Weights of a small GPT-style language model, trained from scratch on English Wikipedia.
Size: 10 layers, width 448, 7 heads of 64, MLP 1792 PolyReLU, vocabulary 8192.
Architecture: RMSNorm before each block, no biases in attention or MLP, normalized queries and keys, some layers without attention, local attention windows, shifted keys, weighted sums over earlier layers, capped logits.
Training: a variant of Muon for these matrices, 646M tokens, 9852 steps.
Each number is 500 + 50 x the weight over its row's rms, rounded and kept within 0 to 999. Layers, rows and columns count from 0. Numbers have three digits each. The size before them is the row's rms in percent of the matrix's.

# k: layer 6 attention key, 448x448, rms 0.0956, rows 225-273, columns 168-223
# q: layer 6 attention query, 448x448, rms 0.0945, rows 226-273, columns 168-223
# v: layer 6 attention value, 448x448, rms 0.0911, rows 192-255, columns 168-223
# o: layer 6 attention output (transposed), 448x448, rms 0.0712, rows 192-255, columns 168-223
k225 095:403406492490465538533470527454368614531507473523478573455526454438505571632469440387554471547421538507483464506414485423494470538558493489414609529528599533407536532507
q226 098:474471576520439582524549495509415512570379444545563498435550483525531427480474465495450453479474559519530507488529577517473490575513534520485475497482482481544460483548
k226 099:652504547504496535452527505466633532507578549544512495483458463495592500478513461589539500523598437491524525567538479555502548536488511522573475463473463489518507573464
q227 106:462453422474537484520478446415477484581517457560479501524488471545476530493474518572627505492533569538523441535532471527513511383488561476420617557438508522570516435531
k227 115:572444431526498506515537512495570528499444586509447558331592484516492513520482410524480560542471458533464448499511426488433496463466453471437549509475434528437440633442
q228 109:537457578517494579482605504565471425413424420488615529551530491458481482486473476433451499520384434619492486620660611535466486507478442515472502517501496598492550522475
k228 098:525545438484555498579528565518489527538494513523512519517531531532492568556547477458473495486571461501500443394493542383534443521516467565384512539530501489513426434459
q229 100:449424547552445498540539522517416461641531554475504421429430447456518548404527503457505440526544519513467483506506523503501602449518626503473546556526561476532555572441
k229 108:375506547554476482618394517450400530486529509513535507559445561467456464614525489549572481444463487473518502544505502553618445486594491520366580609616539584456479493418
q230 099:548423498559472514566489549523540499538499471496547562439441587444431496521462459555372563549482380503467546481475458439549520530560510477438505465475461549589421544447
k230 096:424489497521482460563459470537542529495454542445427516467384483535519499531514491471539444595450498543524463470491474520453468467532523545424446517614515442472367533443
q231 094:463471539584617529523519487476449536538475508572465478476480553601473545524429526427401540476453586470457561520471504408616478515499507465514468574430401539524594436511
k231 098:411456472537465507564524507509440540579495492509411531407512581527497527547521478511594448489463458607400538496525556444417516554530449497495415503494469451462484474438
q232 103:396451520544509419590413555505507528493459637429421457477454506498561487520501593516457436475489425571537589440608481480516541408539586548529462519536391512419508537400
k232 100:465473547489528496603516437485465527475527468536458603447552552612521469523459454548447520467506525468569471529462480463573471510539481542432501491535386416516528470503
q233 105:572443513479461526571549515489495460550511512547582448572471534535527491497512434428546530516440522492535427575505513494400422589478533459484433545491392497449478520555
k233 117:500480503548485531530466473512562481542507508534530531741532578502493548507477484422529439555606428444570483501527519412525500555415462545489482553479449506485524504480
q234 126:534517486516536494474553475481508520586514508481435519377482446494522475519450521537467525503631508474473513560457494452568507418505437510476510519388518488512595505408
k234 114:489493575549539381604523470439471526477509555422518461434493434546511462554462515464519431422521545456398557442478586450567450471405435500503523542460586528519503479547
q235 102:481556553481525481545524555469527442541567494551471465544470465541508533535501548560460520485450534495532520481473421531515478459445567491446533481519502553460483539463
k235 099:526488539505552443481448480541390452467509466565583526493499516588414557488556479424492521438521546428452571388488463477527534537532474396499493483506588537471477453520
q236 108:477478480494487521432538464490437482446533550489540487471493444435477576444566410490461553525460385649540445524600490548503617512547435483584430460544532505459500477525
k236 107:491545526511463520520542483515505435512532475436515577416486419600444551479482499485425507515487454559491421578489594503561553474478479551527505395552648593561417386479
q237 100:589529530453434489428513472510444516470496525503584500407420405463431522564486510558455474512482581457453516515521469494510523507469462503569498433490530438530540530506
k237 100:556470522528463418497536492504498541498461501426438531323524433469522559519497476530527549445491531442561595519453398584466551527559511496518495456453466499463505528455
q238 106:494487471409546554597496518420444492490482465515511513631510581473455482517516573566560512439469500610492574503514555479533603514495452478573541457523452476519519386490
k238 121:506506480471531511507483566436591483408518544484500466701474497535538524372512456509495506519569392490471522471442464548412545552462546502472481530505517442489444433445
q239 102:470409439543562518501452488497526530480546417617434565494528515507511521431399513512500538502469535365528501499464531445491428491395447480406565464598527469444511522497
k239 091:434561504507499591589564464504577532440480495515486576510538528457621523583521589389513468449459545499466494503471489494520529502534474554496559466363519510536556588561
q240 108:485545484460489537521517501368397552595545439513536483532523551540516512482445613429529505504505508502373495482497539461503465507520494490474442476391505472452517495519
k240 114:481544531525570519533411467498547472501460544449494486561583605463561534487530548450466482449543428460514624548461530502561556522513624453569463469443363503521560449479
q241 096:550554456479484386469516451544521556520536594539531550557508503538551479592418458542488545502496527512453556443601414487517437495500510519483556528519554571533474563523
k241 114:450495494485514538455475557499618527468513579532439450573444526505494553543550482531474441413501409473433540538430490552559504522443446496499392536470561546468547522447
q242 105:429538456457447494477500500441515524507466464440478477553492494556514485527451533520512545479545540576572549427545442598473502566490550510519507454542490532451508618452
k242 101:570492495527465496545638426431529527408500437558556499530469595552496443565502437466551476479563417517457494447591565452518493497469544494522419401491547529429569568574
q243 104:485448530500463482479510549530580439485500571482548506628492527489480477517477530520432349516487508461508404492437602528451455507468453575528516470416490524443502511497
k243 102:555523484543566470468463524465570491552462540532505534492456489529466569533358585420423488541492454529530524522581552463341394422468530482557523539461438591496554573473
q244 100:489506520430484436593453489555545526474491515500507475514523486497616566541441523519436461517463554534491579458384497457476450480456463527472500542434493585477587479511
k244 117:523524453502487531446587445473631460558522412510495538459451579488483394473371556500513494523478480557578500569506503531478498563514403422451470445390422570570484394504
q245 104:521490547551424472509512518562524592483558558515492509487516489560571392455504512440514542565496485571516504485487501562444436507420542499487566487441630633454473499426
k245 110:434508471545556513529547442505482504474576536558564501406478549552421613536484572609484551486495451549506531489561491471458520452615504556487621499594543580529476467443
q246 101:534435491474458514409545491550501540520509546495506477404483459507472456406545504598573459423529532514503549484438467420521491508475505534468556398429506460497392391498
k246 100:484557441500512468531521477532456495563540539502592461576478448587537474476497548315401471433508512468525451538597507511567411587457540518481541512460538492396546471515
q247 114:481554531522561557569509531509547519515455479466535551532527576576399574502522492457522482483468503469504519517447562512581391578566440513499524531527450536507469518391
k247 107:505518509499521470491495476561495469459433469530503489446449563444509449622586510438481513523474572472305535431457427435490571505437461430561506553457471516486458499447
q248 106:530422559396495556521533523461524494546492628420456533452475515450535530443496512441484487565558536469582534567370433514426465504590535473512378509417645432478440577573
k248 100:447498564532444479448478478492399455502473460529437530383535442520452577473496537513467523547530508551543463564480523497486418470476482451464514454591570526550456584461
q249 099:492497484421536519546547473574381430470486437379451512482419452430489551469518504556457525516498549512511537532436515554504478463429472483480537535559408499485387421618
k249 114:370516548593458490557486506478473501488486554481499573471552505495460502500476475514439536484463463445470546442523493564632521381488492515456511509473595514418588431535
q250 097:603460505501522529533486438433473491541424451505491450491450574515497478549514470501448495482592507504523501603485414538565474517502532409486523579540545510461451522555
k250 097:495484451472554553511533426543467552528508503472464447418497559482513498426525512398460482474437496476593613621463514462548448468495570483443547573456543513526480527523
q251 095:433534554569511518418535538521537517564561573486497446507551561525554503410561469535554583564476488395590449536512497482612541504503529453539571444436424393468458424495
k251 097:536481521408426580506599447438496538553503474499513451498559483421532537497445427496486551597437518552583456439500467605510480542526471619456481443484459530436432528545
q252 105:381439517389507497473407453549525462587440511486418470503553551543517513462579525544581480494502598527467490445559570451551595399505439473506545484434527461493506490461
k252 095:429499519513550417551434516435493483474561437559479475479590509433500490518498550486571407474443465435462370497451567505446546553495539409464510443521464505496481466502
q253 112:457541530576488498460558523522441495483511517527483542491539534530499551442516462574435421515486528578512418469569533486453537507546399492515485476501545493510546560513
k253 105:474495485562526489556475408540504573564533470484487572403505451513402456531534491419474480500498399494503510559492508390517491554418580628470529440564434480384445505433
q254 099:467532527466470537512504519511502526491455502577449494595526551410528447548550472507489478482506493538547450488543503530424426581421478508531473516517440493453509446567
k254 094:500488518562540439568503366495380480565476569466467519393489353556483482471430575488520490507604428447557397516505525491465426543476573489409526481479518482486486514449
q255 101:495513501461521504428526510498483490540505507447503533500489412390472497566517517465487479561492508512510528506512494495538498501498511560567427535503609496518500491535
k255 104:508561495443574465440513513493516501560494535509495501599518460387523505500443498486457520474477497482470517505502496528517432501490570559507469473436517504539543553482
v192 103:493507559404461473583474452509488563476448525452411491373510464515447408441584506565506435477549476570549500597521387543470554528524542506501545428511497510523414504479
o192 103:474513536454491458575501434556408498519514498530423415396436443544480493458546541496412448497572494547521480523461464575438574521530521558466515421535465503470466482553
v193 097:471514576552603489480536551501464533481529507504564554495481469521489510539541525438539549481525377575487450538508531531413411443470545546571441498474488471515437467487
o193 098:392493568482572421451525501487422461525474524543593569480538438503465470520564507533496462503500428503557510569514552559379441422444571469672527533542449562540547587428
v194 104:532509484520422535569484479529615524503474387497463522426465508497559481493559474508556559480445553598442454519500448544542514550470463554460515527491531536609423515530
o194 105:539350441422435511633440525504530581496552443495489547425481502506530564519502478520596554492476534594436488458603431532494408521529504466434520522479482514558455540461
v195 100:488493484527535422511509484481436519533503543499468593532517546487528447496550376612438400416478532574433539527453558521497418396522551528477523477395596492558527474470
o195 099:524559532569501439438529535495504561424474436394479614431535450437494479514517440557428550458517468513479542486474554476550472487587571499540566502531501552550490500500
v196 098:564516505649553522476485499445538538462456476488496519505444459546541465486525507553441481485568517607495468505466536488519478534529497475570497561427535528532490507600
o196 103:470433523516560563486396517528509491506501539481499537336361528410479494502448518545502421507401581514512468454488462485519500523464470408489508517494490450470432476552
v197 099:532508508478472372521561489415437569556474537355467400519504540448493540534499578554547526481513456512456539469520473550503541537501444557502441473557478594494491466510
o197 104:532475465533445522562629471450441504556454488430489412522540459485463560494522545581595499484500509561485426405508571555490481506394385472466512477465399477547504487449
v198 099:517523426442532520525546547573493559599469493457590493494429531437464536492413450537588514518501528579505514552493471473466531483460509477447434536581616490465535555559
o198 102:476537514418553557534490493534481546484533494479560562420531531520469472556529457590593523500545523454575488475541600525447502496530440510430480487543455490458519482463
v199 106:499536548483526544422520469503451452534479519503519527674456511492557474599500421504506460505504462414491497420429496469477513413501495459454528511535464547452433481469
o199 110:475577500485449465450515477421470507509473598471511587639449544544512443493522496592444434514422489466471490490454407519494511403490449470444519557509451464426550377507
v200 108:463592534527543431501458492477534486465408556443601418434483549510466508506540481454515523480505471515449521515454489595482479490391548532473590559435486537539580524544
o200 111:493457567413482505389519517473540487535423546491525465392532510577483483468575540419450584455547546539475621481442620436556615475479492516522612412491529508568502521535
v201 100:551529463442420427405504508578582601493536548449515430467495523524492525537595509564433551500469480567405464466505462530490521517483437466594520465542504500504448436524
o201 105:459553537440436489502533436603556544583532539446472462388480433499463518517500458598588532518528513415579527428434516548493523496465461453605558488495551443583393470539
v202 104:465558504418586480526549515595472434535544510476481465474459406418488467474474478555591513546424516434506498405527478458528462464543517414405483456546418466470398474388
o202 111:420553481477555552586541500602471542504622506481536471605441518430522461503546450450521503516462420436522416441454527466582463425483424506449438368494504386541403474507
v203 102:460526492571436474532541573603527491541440559547466444525534558420568530435596560475600499434614483472501545487505399588424537418415523518522491484487507531535472578543
o203 105:499467451573447470560523574546518514528512494547481513435483504506580471478578510466594537449556452556491526537537390563471490474486579459493504418534552461443454576534
v204 100:590578503495509444481557513494425391557485486529508537560482476527411509420454529456506526576498394545490556393549715519467466532488596445481519536554451547476491450463
o204 106:502582522489479484560584528480479483514498469481534492518446433559457503461398472460466556605464424520404438429498568584503501539482516508486507491498377525423505461500
v205 102:506443402514551526618540527484543479533434432461516386407504540421586498449578491544490513481445606501498530448480409502515527500588534571500522464526513451487442443499
o205 103:484433403504559588496464552457500492576453565547465484316452558517493440480547523536478470500446604542576506475511444575496465576466487563483546549516532461573424446602
v206 101:480440430524447498537489464462483463602467514506538530553523521522414496508473533472448519544482529502491513443542373423445442469443546502502545559413427583505460555503
o206 106:591528503555482584532455513558599523565444556539516512502485471450463509562509471495513470470565498496549514431482457464437388517504555524473529500409464535447587417526
v207 104:526502576504530546526466485469588488548566495560449565533462506469435500558483470501561536556476595515588493471528431452504501522573537511528502506525465449464458566485
o207 107:494534573464535540512540437445518531573567540561489511430433500491446454523472491506533544535529485493545482541572455493519471420580499532481472520513444401459540567523
v208 098:459507425513543529476540473521485528504525510351414596496508438557521391448498426555489464555558483444544531556594568469504465603499513567466422523442484530558491477524
o208 102:473489538539547472495462561441553527542388497462484634551426470501513445506457477520512460566550557444482485507559553531419572559469432555551527457504464493510465450577
v209 102:486444484332513498432522398521556530498414466497404447373517564457510526461465404510465562553567433456514534575442471448511555473589430554570581444449409469456521539460
o209 104:513392446391572387437557440509536568460439554528445468411575609432496560488518464577530544516566444507456545494410367575535553455560537477431545525346424459526542536401
v210 099:522547465555501463520511430460467603534525491526398418533569497539545479557419543383527430511522516530436539423472526441507594564429555403516482581427426460392476473524
o210 104:455497494486473560554520462440464557522567452534481531473502541541555556504426545433542508466520433414395530414474532435547457570434449404611516456507495539501523438486
v211 101:609525498456501464436485505558536484433579456554527510447465488528554494529459537533539441434533572558515569459453448480482507548550484519549558452442452472440494501512
o211 107:486522443447468481447486497613493366542574537542565535517510404535496529524568477466518479502576602509529546425432476516452478534531553547536490517353498396471501508530
v212 104:505489506496380476453514509464602579486533517571521522541473529487486437467545537380561454435540442514531544508431525559565510557562528489586517486515517534461468427519
o212 111:495453448441499472471539431498496532503578450579592509647491501458522533557553516410503501494493509435426445559490515463480440575432476533563515468478551524471494439536
v213 100:553472487505465458582504502570505482524514460454514542450505494565442505564462602551461485507525536461492509500538472495578555494449479533489508553492432408572414432460
o213 102:470451526415541516510552501562443440544419525568551585509500498535492439511499502543415572497518596490490623462487546522526541538483426441489503534465474509498480466495
v214 100:527573541441538486529522586480536493516532506423490544378498456360534499520417588424463465545436503426470588532432587512608478533527549558554520552512440486503533528571
o214 104:578555488545573469476583582459454508552539496437527496394549473460553546517512523480404508512476457531471611558558608502580382526486520569493579590509368513502511525407
v215 103:467558469459503498431457514528554505439549505616433498458362500512518410527471483518493513511414583434398567438519529454498454543651551440526477476486468429439594515499
o215 111:438542448507529416466452602487524581444516521564431446462548494459519419496546384457563419567467587528444465526518606425460476475582546406530534494509524412458598468512
v216 104:494502454476472612536537582448540403481456518415558480424479511524523414425442491381559516513503536574520490488477530477621493500459517536630528457583535541440423471523
o216 105:528466466501449546564620524460474445498584522421478471444467468529549511502491515505407522509417454527573495504415633510483520547459520564476502476473528526453482401566
v217 107:436439557420534353423524523432481531521535512516410545625495440592474599547520471404590531574571452462485549538452547516500549447537481546497556451497500565539570473535
o217 105:515403592380525419461521439416540455427479488526433527551523402523449615508611466542522551493519470524426533570498513526487523455600521620507588435466446580492526494523
v218 106:399558489532497532567447432431565449482487500479536491495482498402539410555512445508553469551453411513526468502441587621516489499593519539465442517586501437548548534562
o218 108:467557562524555520598454456459539417460479577482518556550454444485530437495483431419527510513364403503466448637492573519505443467532495524479400544518503427540535510503
v219 102:558527502496457512441477498421533538529513569491494444393478405517447337459489478467522512545472507457517493496428515487441412518580460554447601451556526498489489496505
o219 105:535564527481436453432477550463547521544427477499527437387569482516553467475493464416511564614414515445489512527464455484495420451560466574517490453562536501524517495423
v220 099:446585438626398481504478546533555407496523485583548553435511519482473414564499552549467493550474470526520510462461457522563444500476570459515512462438501476550528457512
o220 101:464521448581496506497527633611496457556449473553529475584533465502476454521412575501492513585499462541522562466526522506565465514501529452558546433514573505493440470529
v221 100:460601485590518407501522542430537480441511470598428520511397521495470483520496438510567576534502495448554506511579550407489510480470481592475570532492355502488424521569
o221 106:398579455595619413533469487507478539501458572530475427426399621455467469546433504476496540493508517428462489489476497413523486535488494589553543448558476545498490473526
v222 100:619584494513441465523427510481522497495498519491478471473480619581401514527454414473455408502456453575474545564473529502484518556504466510386479520568496496468461557515
o222 105:583539464409547441483433526465511453508425580539516480583467509528413515587437443486475467596522501535580458561499449476524555500469525448466538621588556496511410553550
v223 099:523533547581554430451509499529541428492419535457490426520541452510462457495592477471555436452487464503495420440474582421465454438489509467517473516502479486501451518453
o223 106:460492510493520460514480490502553524540483472479495479397494454520494459510490422509536505377561495504498391588381480493542465448513507496551474450459503461497432564481
v224 100:548564521526556560537497538584522536439564479496578529583600526530553579451478533475460480582517400473465439417524555461539558441430482481468488536541558478507609503607
o224 103:547530559474518592604413454476540499437566369427508602513517552498570481559437566440414601557612461431519495540493539548511526522508453524603485488484626458501547565591
v225 106:533504483513522575555540508438464445407567521503467544415618527504586459500526466503520490523521476433528505536514441524602650478532652535444503587485531488517367608454
o225 104:536492494550529561520559496460506415539461465530419515361577462477511536513506430495534463476485456444585484558495460527542605451514625473528537569591486504433479578438
v226 104:554447431411477506576449533530603460405458547568456552536509508556418555478551544487448470471482434480449395437476556555539516589443525518442516509454529515517496489562
o226 103:510518390436457532491536484514579468378499450549494557433494552533497507546472526507453481483525498422534424504462585508502484565401516541466490498483466559527459476622
v227 104:441565634516503535544469455491549505395491393444449585501486505433622539489498490550605543520384428482479523515447503463570552549551494554546483473499511514509539507467
o227 106:525470619498564471538471446422479430400462455513529548540563500519581477580407529628497539458493420402461454450520516493528565608553435563467515482481420415432551517525
v228 104:448578559517442531572448495537456461563476473444496521456520561560526445507463470485539505434458543441553517465496510521598472538604490467484477509436514575493511511495
o228 106:431590491492470552561457516506543442434532507516444584534430529538546532478517498398481498506478509478512480502442579446567448575549478570521512486416528547507533573517
v229 092:437415525391487620493449481482470513559476417544492536541431541458448501516589516610542544516553496555527488441467499449474421505573561574461415466522493507488567517518
o229 095:485461515470439512492406501510578418470476493584481494446452499467493544513576456487513634516535483608500569423523471482490455523587528487496421396557449534498444496565
v230 100:569477456456502577468488541510587613543494518475502476548550536528484507521469446485535636502522468524489469562441493547451464472551484657507457552552379408527429386467
o230 103:436539522421512470423549469472552476496438579427454513380497535487538570500537415512557602558546522547446448532556446563466486460591526540551490535516435445517495479469
v231 109:517483574440514539507460551415510470510522414659522500596511482464459497425487529425454445490530454541502533528482487485418476434506569559525470446519569517526461540560
o231 111:538453561423488612483531531514438493558509457615541497592533474451470509450526617526472440532488573447532485469624555501445483565513525513488397435544569546514438508551
v232 104:498452612500376566423439432471483540481476436430523558285480563440402531445460434543529497518484483464455478520471460500464423573392465435555473459519546483571491556553
o232 111:590500496510519514493495385446533484499542486570574549249474529504414532540482506548486469489533458543429523468584508531495413481508447469528419454608529540532548513504
v233 099:468549500427512435490510495518487533423479593484537518449568519433503406486567465449486491584465520534544550447515443472535427560474507461506483505511554529546482471537
o233 099:488540531428446513466479502548483525476522519426488470547561471450563489484585488412564481568469514517531492459508516522535521530425528529463490572529581526489527460603
v234 101:567434514484537492439513466587509490412507446540455517458596560528498572441668503468472524604531497482455530505590454451545549452528542493478481506555451485522549533472
o234 097:512521486464515488452511595538551553478538514506482572467532534553529581456649495530496458494513555448449525476443366515542580409535553474429504470552530498547541505455
v235 100:551497462495505537562591578522454495601549475555454502578474408526486498505455472486442426515469543530541560506518520481430437480552524498494451507517530439498497458462
o235 103:519519467518558490613602532546498450497394504485476514646547489528400479514432454449482468605525399507533669534572539465505426495582534419474494523572449438540518451492
v236 104:606447531575506436523530568500438525473455430464562518572481507505431443523556448480483585498486496462512513461443485481387628519521597565479516529490558561432507591455
o236 107:609378539505544509473575498566509478588450472572582502599527463467441453466529544521460570397414522541497483531432495488480459485485571516439585553492407508521445511452
v237 101:336452485452563510458509515525508495524541430449543474460434558501544531537557580446540445472459516525514512458569397542436508528486441449526500504517532498535612472526
o237 103:404442449535514477442513465588532516525520479448541502463510573524458541546581519395577537488492460547486542478490468508454461500471536443497429501540467547524537416504
v238 096:417456585517424477507549513501496471480413511520534530405541489370479418495476485528542515525479492500485387501507605429560422478483563423519501565536436542516485547555
o238 095:537538548436493433572525518479461468477446475528579547440513451383472453541471472525497474395431478417436464529523532447505439483564525500433418510493506475474527553533
v239 108:521397506523564537504530429528471483432537492489483457453459510543543348597472595522574407503477591587453496479601514553468440536487521376572459424409474606494486472489
o239 116:451463519584521549508496470541465510411590451523568493281529532496613409582471529530506446522424594561453507445514513553441463523479525515626424484421538508498562434488
v240 102:455540498391552592574560512510504489456507448442533481518476566536543515532434462495397443476535562485552492413582438493567434502480446541589543452551506480483467567531
o240 104:460487527489529526547513359542532593509499505530474527501463597497539545502472472516440486480519547509525575503564473445510490522557452471610484534515520478551468567479
v241 101:505543587562421541413523439541521531535380669511444516557480498560529494579495516502462550507495425570457567489546610488468490520510421545520470560521494476442500527494
o241 104:550511498514525450432494400496574517516488589499449506442497477464605521586443493448413462539498463523455568581495519469467498573528443501548469531471525477493536527448
v242 104:535543483483409543504466469468533529587471507465465573479541492477492456587522420443571578518480498460478477511455442543515549565573510403523491428578495437550466473423
o242 108:456551546524415466595538478468530544580552512504454556545519485488587575523504449462502573469530489509559454556482435506520523528456447509538472392515497476516441475419
v243 103:494503525526457532458503497571442460471567582435496442484542548444500481526479483462509537590530554402445509489524442491496496502529430476544563540558526639469556500460
o243 105:469472581461549511584465485483419592535458489456488467463504514446405488459464489495502545490523518448479580411537535460547529500517439447511559514446440535499544506451
v244 096:542455583473504504473524500465537439500480414589500440517565505552520578450589493414537484537515500539617454499500414551449555507526566576459516507493496601441580557461
o244 096:598497505598503488542532440456449472425429459476500416341418518510520464509535382423509480492528448532521540530461444497523507508503617457525537549590504532525573562523
v245 111:580445558541527445522394539477543482495469475507362421477466505583404476582481548503448524455447471426584461567423454430503445467589482436434498485506464585590439444401
o245 112:520472507541497519470468522483473548532512467523487508600569423594502562535609543563458520529498513462644461567497462389565496428561476565501510442479509514504535483443
v246 100:562448518536586438464521544530454480571576459490464507612496460548498605616485499643583491531566548518552434462462430524438477512517515589447469483433478553473465533478
o246 102:499500581557570537495379556455367537582508494482466505564512530487447525503455505634538528511537488514557540540501453564478516521489494465443471502534460495460413514473
v247 100:472440387543497474548472483490573507494459576560538487537501505475445603567475424483484439501511452506515504476468498499494519480573436470491449512436541526545566497509
o247 102:482465425435489536550425467517396548438507507509501533476513468450483607534544482537516450550432487472532611508468478541528468425541486501534464633425484546544501549467
v248 094:479590525570470510475503504502570450495511507502436564586529535470458504469556464491559465562495454515480528412402573537532414413507511471557568538493473446531500451495
o248 098:576543469513413543503521474511562395486545536427509482583549480523502535453504533492515580471433482480435513574352545607493519475577540463596454404464501489480381454534
v249 100:494451450514421510477570506528532511590406475546562429476564425582486529519448510489513515506524554524501503469520503522403527535493442566425526518577386552506526482480
o249 107:548501471467492547445514518432385501504421439527638402517507545542523515467439493461531476515614562539520439469430540473470565499497458583467533531442451457491491517516
v250 102:430539509508562488532501498563553561445519505430503345581502540593551471494521496451509520455587462483574429453475550613558464549482554509474565572500554519405496451444
o250 107:518485494457510403462545540579519552507540450500479322544434472446482485473604470475506477502515464545582402482525510550449568557566509480547508548526580442467557508553
v251 102:587527408578461488439592496424446481410481546412524539460489393431509492468452543453548531419472484552451522515504566524527538612558488546522511515520487406524490542505
o251 106:518595534613432503537485574490463549470537585445513474596492452475493534512520474465554471483492456467394470445563525610546517589464524465557532546460513503589516506529
v252 109:560518549458503484396560413515582507484438501533513506316521435528469612522555458529494556473504589549515394454429508542526454500573483515545563584493472462437515473509
o252 107:469502435439455501408458430539562531553522573518481434387548372471483584554577471522501502491553573555561437450468537500507456463497469472535482591465443473456529479520
v253 097:526477464563459495403569558373492456490538469494431498500452470494515492477512496541496512554524475491411446419523534492543478446502535397491490572587473479525548421397
o253 101:477552517504486426580505578423506493515469489415526515483514475479626485514489451494487537564547477456405461528458501454489391485535513433464495609476429416489503407484
v254 102:518492487530457415470508529547549508454473491522565486507473561470535470470458602509437507517534491560516477508485523478522596590539541526481509448490496445477559481551
o254 111:507450527505461555419508530411566552473536590513526500576470513504631545512457474506491551515475496497488442479535584524537564579501579605548581403529446494535481537564
v255 105:441416553497571574506488509510482543527516552483501561574568514450598530514462540457503626535519549461462509470529585494465485571484549500512592487482513546484529475465
o255 104:513445502529608486612491444474515575471485456412466483609563564453521466493379521467490538475598518564480540448507466468538606516556570468553490451456515587529493448451
q256 078:530436530494510503425534514486448537486402426556557505483437545415508496473350576543474544549483532547497520575541404450605472481464471554354603484490453529502587512523
k256 073:493568520544479558537479501493500429591490508415534499606536485525602622459462485508482384504471398453455426451458484575564455475516538478562558511561560539396480537499
q257 088:460555480479514456532566471458441429486511455548523613493502447526606504506507547480472474579498501469516514399553454472515405519505539488614532426474496513504546550524
k257 094:587486594503452539497528493532428521447551470535509492461498487487437572558480489328485517440522419565572477547420457429507562523410549504502516606552463514458462576503
q258 088:539556432565561483474395461484458598488579487470512587568481463427427470565579551489449563613509450490468518539528501532450393522523428556522572564564391538557445642459
k258 101:522406498533464501473450520565531520535487496506557479439454461522573459501436491346456406391426467524539432392467537524445533492498473429550474504511575479471520409395
q259 084:520460493490413545544544497454475372448553436566529450478482514449534527613478437609429524463505495499516522662390503538566529522478507594472527486400489544465543414524
k259 073:491444476615543488355480471495489504429436528568502481513496492475439477436433445463522419494503394536446457584433539543389443504473496489495496399470567493508514465508
q260 084:474531464459510495446579541435497454535483541522469459422499463418512613417435476425541439450446526499466472533480502407586505513463460470511497465480426448504608423413
k260 071:427497519399530493498553527500452470504464531486527499560484507540539518510492574502478480503441446436427450445497463443492560492451497417492500502520428420550562464464
q261 080:498529474474445485520444519569414541460535469568385513509545519551520461416598516470488488549532527466458541429462537472454440508484434598441520564511632535412481565473
k261 062:589496479548491524513538502545539557512484494562504487526536493492480529543478429498529495468464537566502476537470441431512436436570430389406474524535509508483434439444
q262 087:517375526590495510589550452525526513520497562529493550528517556501457500409471615398549471530541512557517505565486519543456506440574411466552499548489402567584410538407
k262 073:487528469487423480510486488577444479496569489573464469498457505487510488588503506516500527567469500564510447512451374538525513558507472431459512510524450526421532492567
q263 079:532479470527516475523573433554503486476521492476432465485540432535442526522512565433524534546496524558511616521465428498543546474594590552498574536514638473449443539475
k263 099:492461519452439449481529489481390447539500497460566490553499437479542520533482411435526490458415436535496431546468502416518407512454455479506531415490606493559506459540
q264 078:598473504531476527466499470495425520486484560450460491504404451466433507461419494478572513561515464541578464485527481492536501543481509480511446538643526522487458460464
k264 077:537531529487425465550539395566530510474563541469430618465476466417518455492591608559631463521480589483464487452369530515422547506557456553437486519413527401571495398468
q265 081:479472617503478438484481541445454456534539497424499545676493542456484540489442476405530445443593402525425480509465451496596534431568534478410495499602620495563480504505
k265 091:473529546528414459510570483543464498473477443497547450650471618511462472555421484470547471554379415569550473524456533406552465468473484501413485459542418412537497408522
q266 096:505531448495551512466611432547427512486507457580497591485470512519524401476514463525460473526423540482532488376492495500490474521543451522528573490530555532522461486466
k266 096:550467487488476563465543438458543471546454409435567583559435433534496515547420586419479556506434543518499522553463504533536474521409483549436644556477447490495496518547
q267 115:517477504419446503442449509441522544487495507468481503474508448533516546509482451490418532558500514513579472496527516545429452487412485462541478416536593448445549530456
k267 104:445503561457535522457528464499461486487513496542515438475494606455522467557419427609524460543453493442616461522478434488491470497443514463492520376517620521487584570525
q268 102:456440519498464535516467518551482504442484448417558435507556467501445559515573434490502481480549504557502451502514554538498514615527542509534533420510470510463582573492
k268 102:519472492412447528456402418511429600503426498453470482549511525478561495483563647517515537485395512623506518546559500495565517505489556507495511475440426505535521586464
q269 103:501504553511616490520502544410551544448424459443524468582390601508551411569454492474463437404461481456501489427479599473564506370518559509438465488587505598511469520508
k269 112:573513465451533567411464542463478519418452461483424456550450552498584591440494470504531391459536487533496494502404482524391495558537517509532511444423486585528489515497
q270 104:530498515518483549401519534549410431457398471512493504428481554469495498573606483521543521520455550392508461444631531501503519530477500450455529502523584452499555516569
k270 100:560502519399494526515491506438548524449557513520402467518588446560527475510564611511480420501508421512655502483350554456498429516488443489536532430479506546520461569477
q271 101:594489518522537530488554453478593459487494527517505460430474442496415438498454508568487473450489450522489430510427413557457567477488577484533472532507461549530509482528
k271 100:530440471522499579548575449450538461541494497452471558548555568348467540428515462447448471585438501462516529565496497542493496488524496497500521562492450547476492517398
q272 074:535519474445446513456551470477417477508548532558498412483614409462575514472537518486542433602497449483585417524484418522527428400518514545495517593513543495387445528519
k272 138:505506538525525487568586562549513544450496464464480513651468540599492441464510472482516461390555450478430561557439540439459512462491542485434493359475518458564453534510
q273 069:428382476593488458535518481525593506499429449520450437477529541546510553451482543533543459517512461511545527446441500437443442456487546504468523545382564564461489473532
k273 085:558506501352519475565509485497467518596490559535545525444443484516534466464550532485473496505495439500565475514556507555416525565476563485523588535533488465524489600497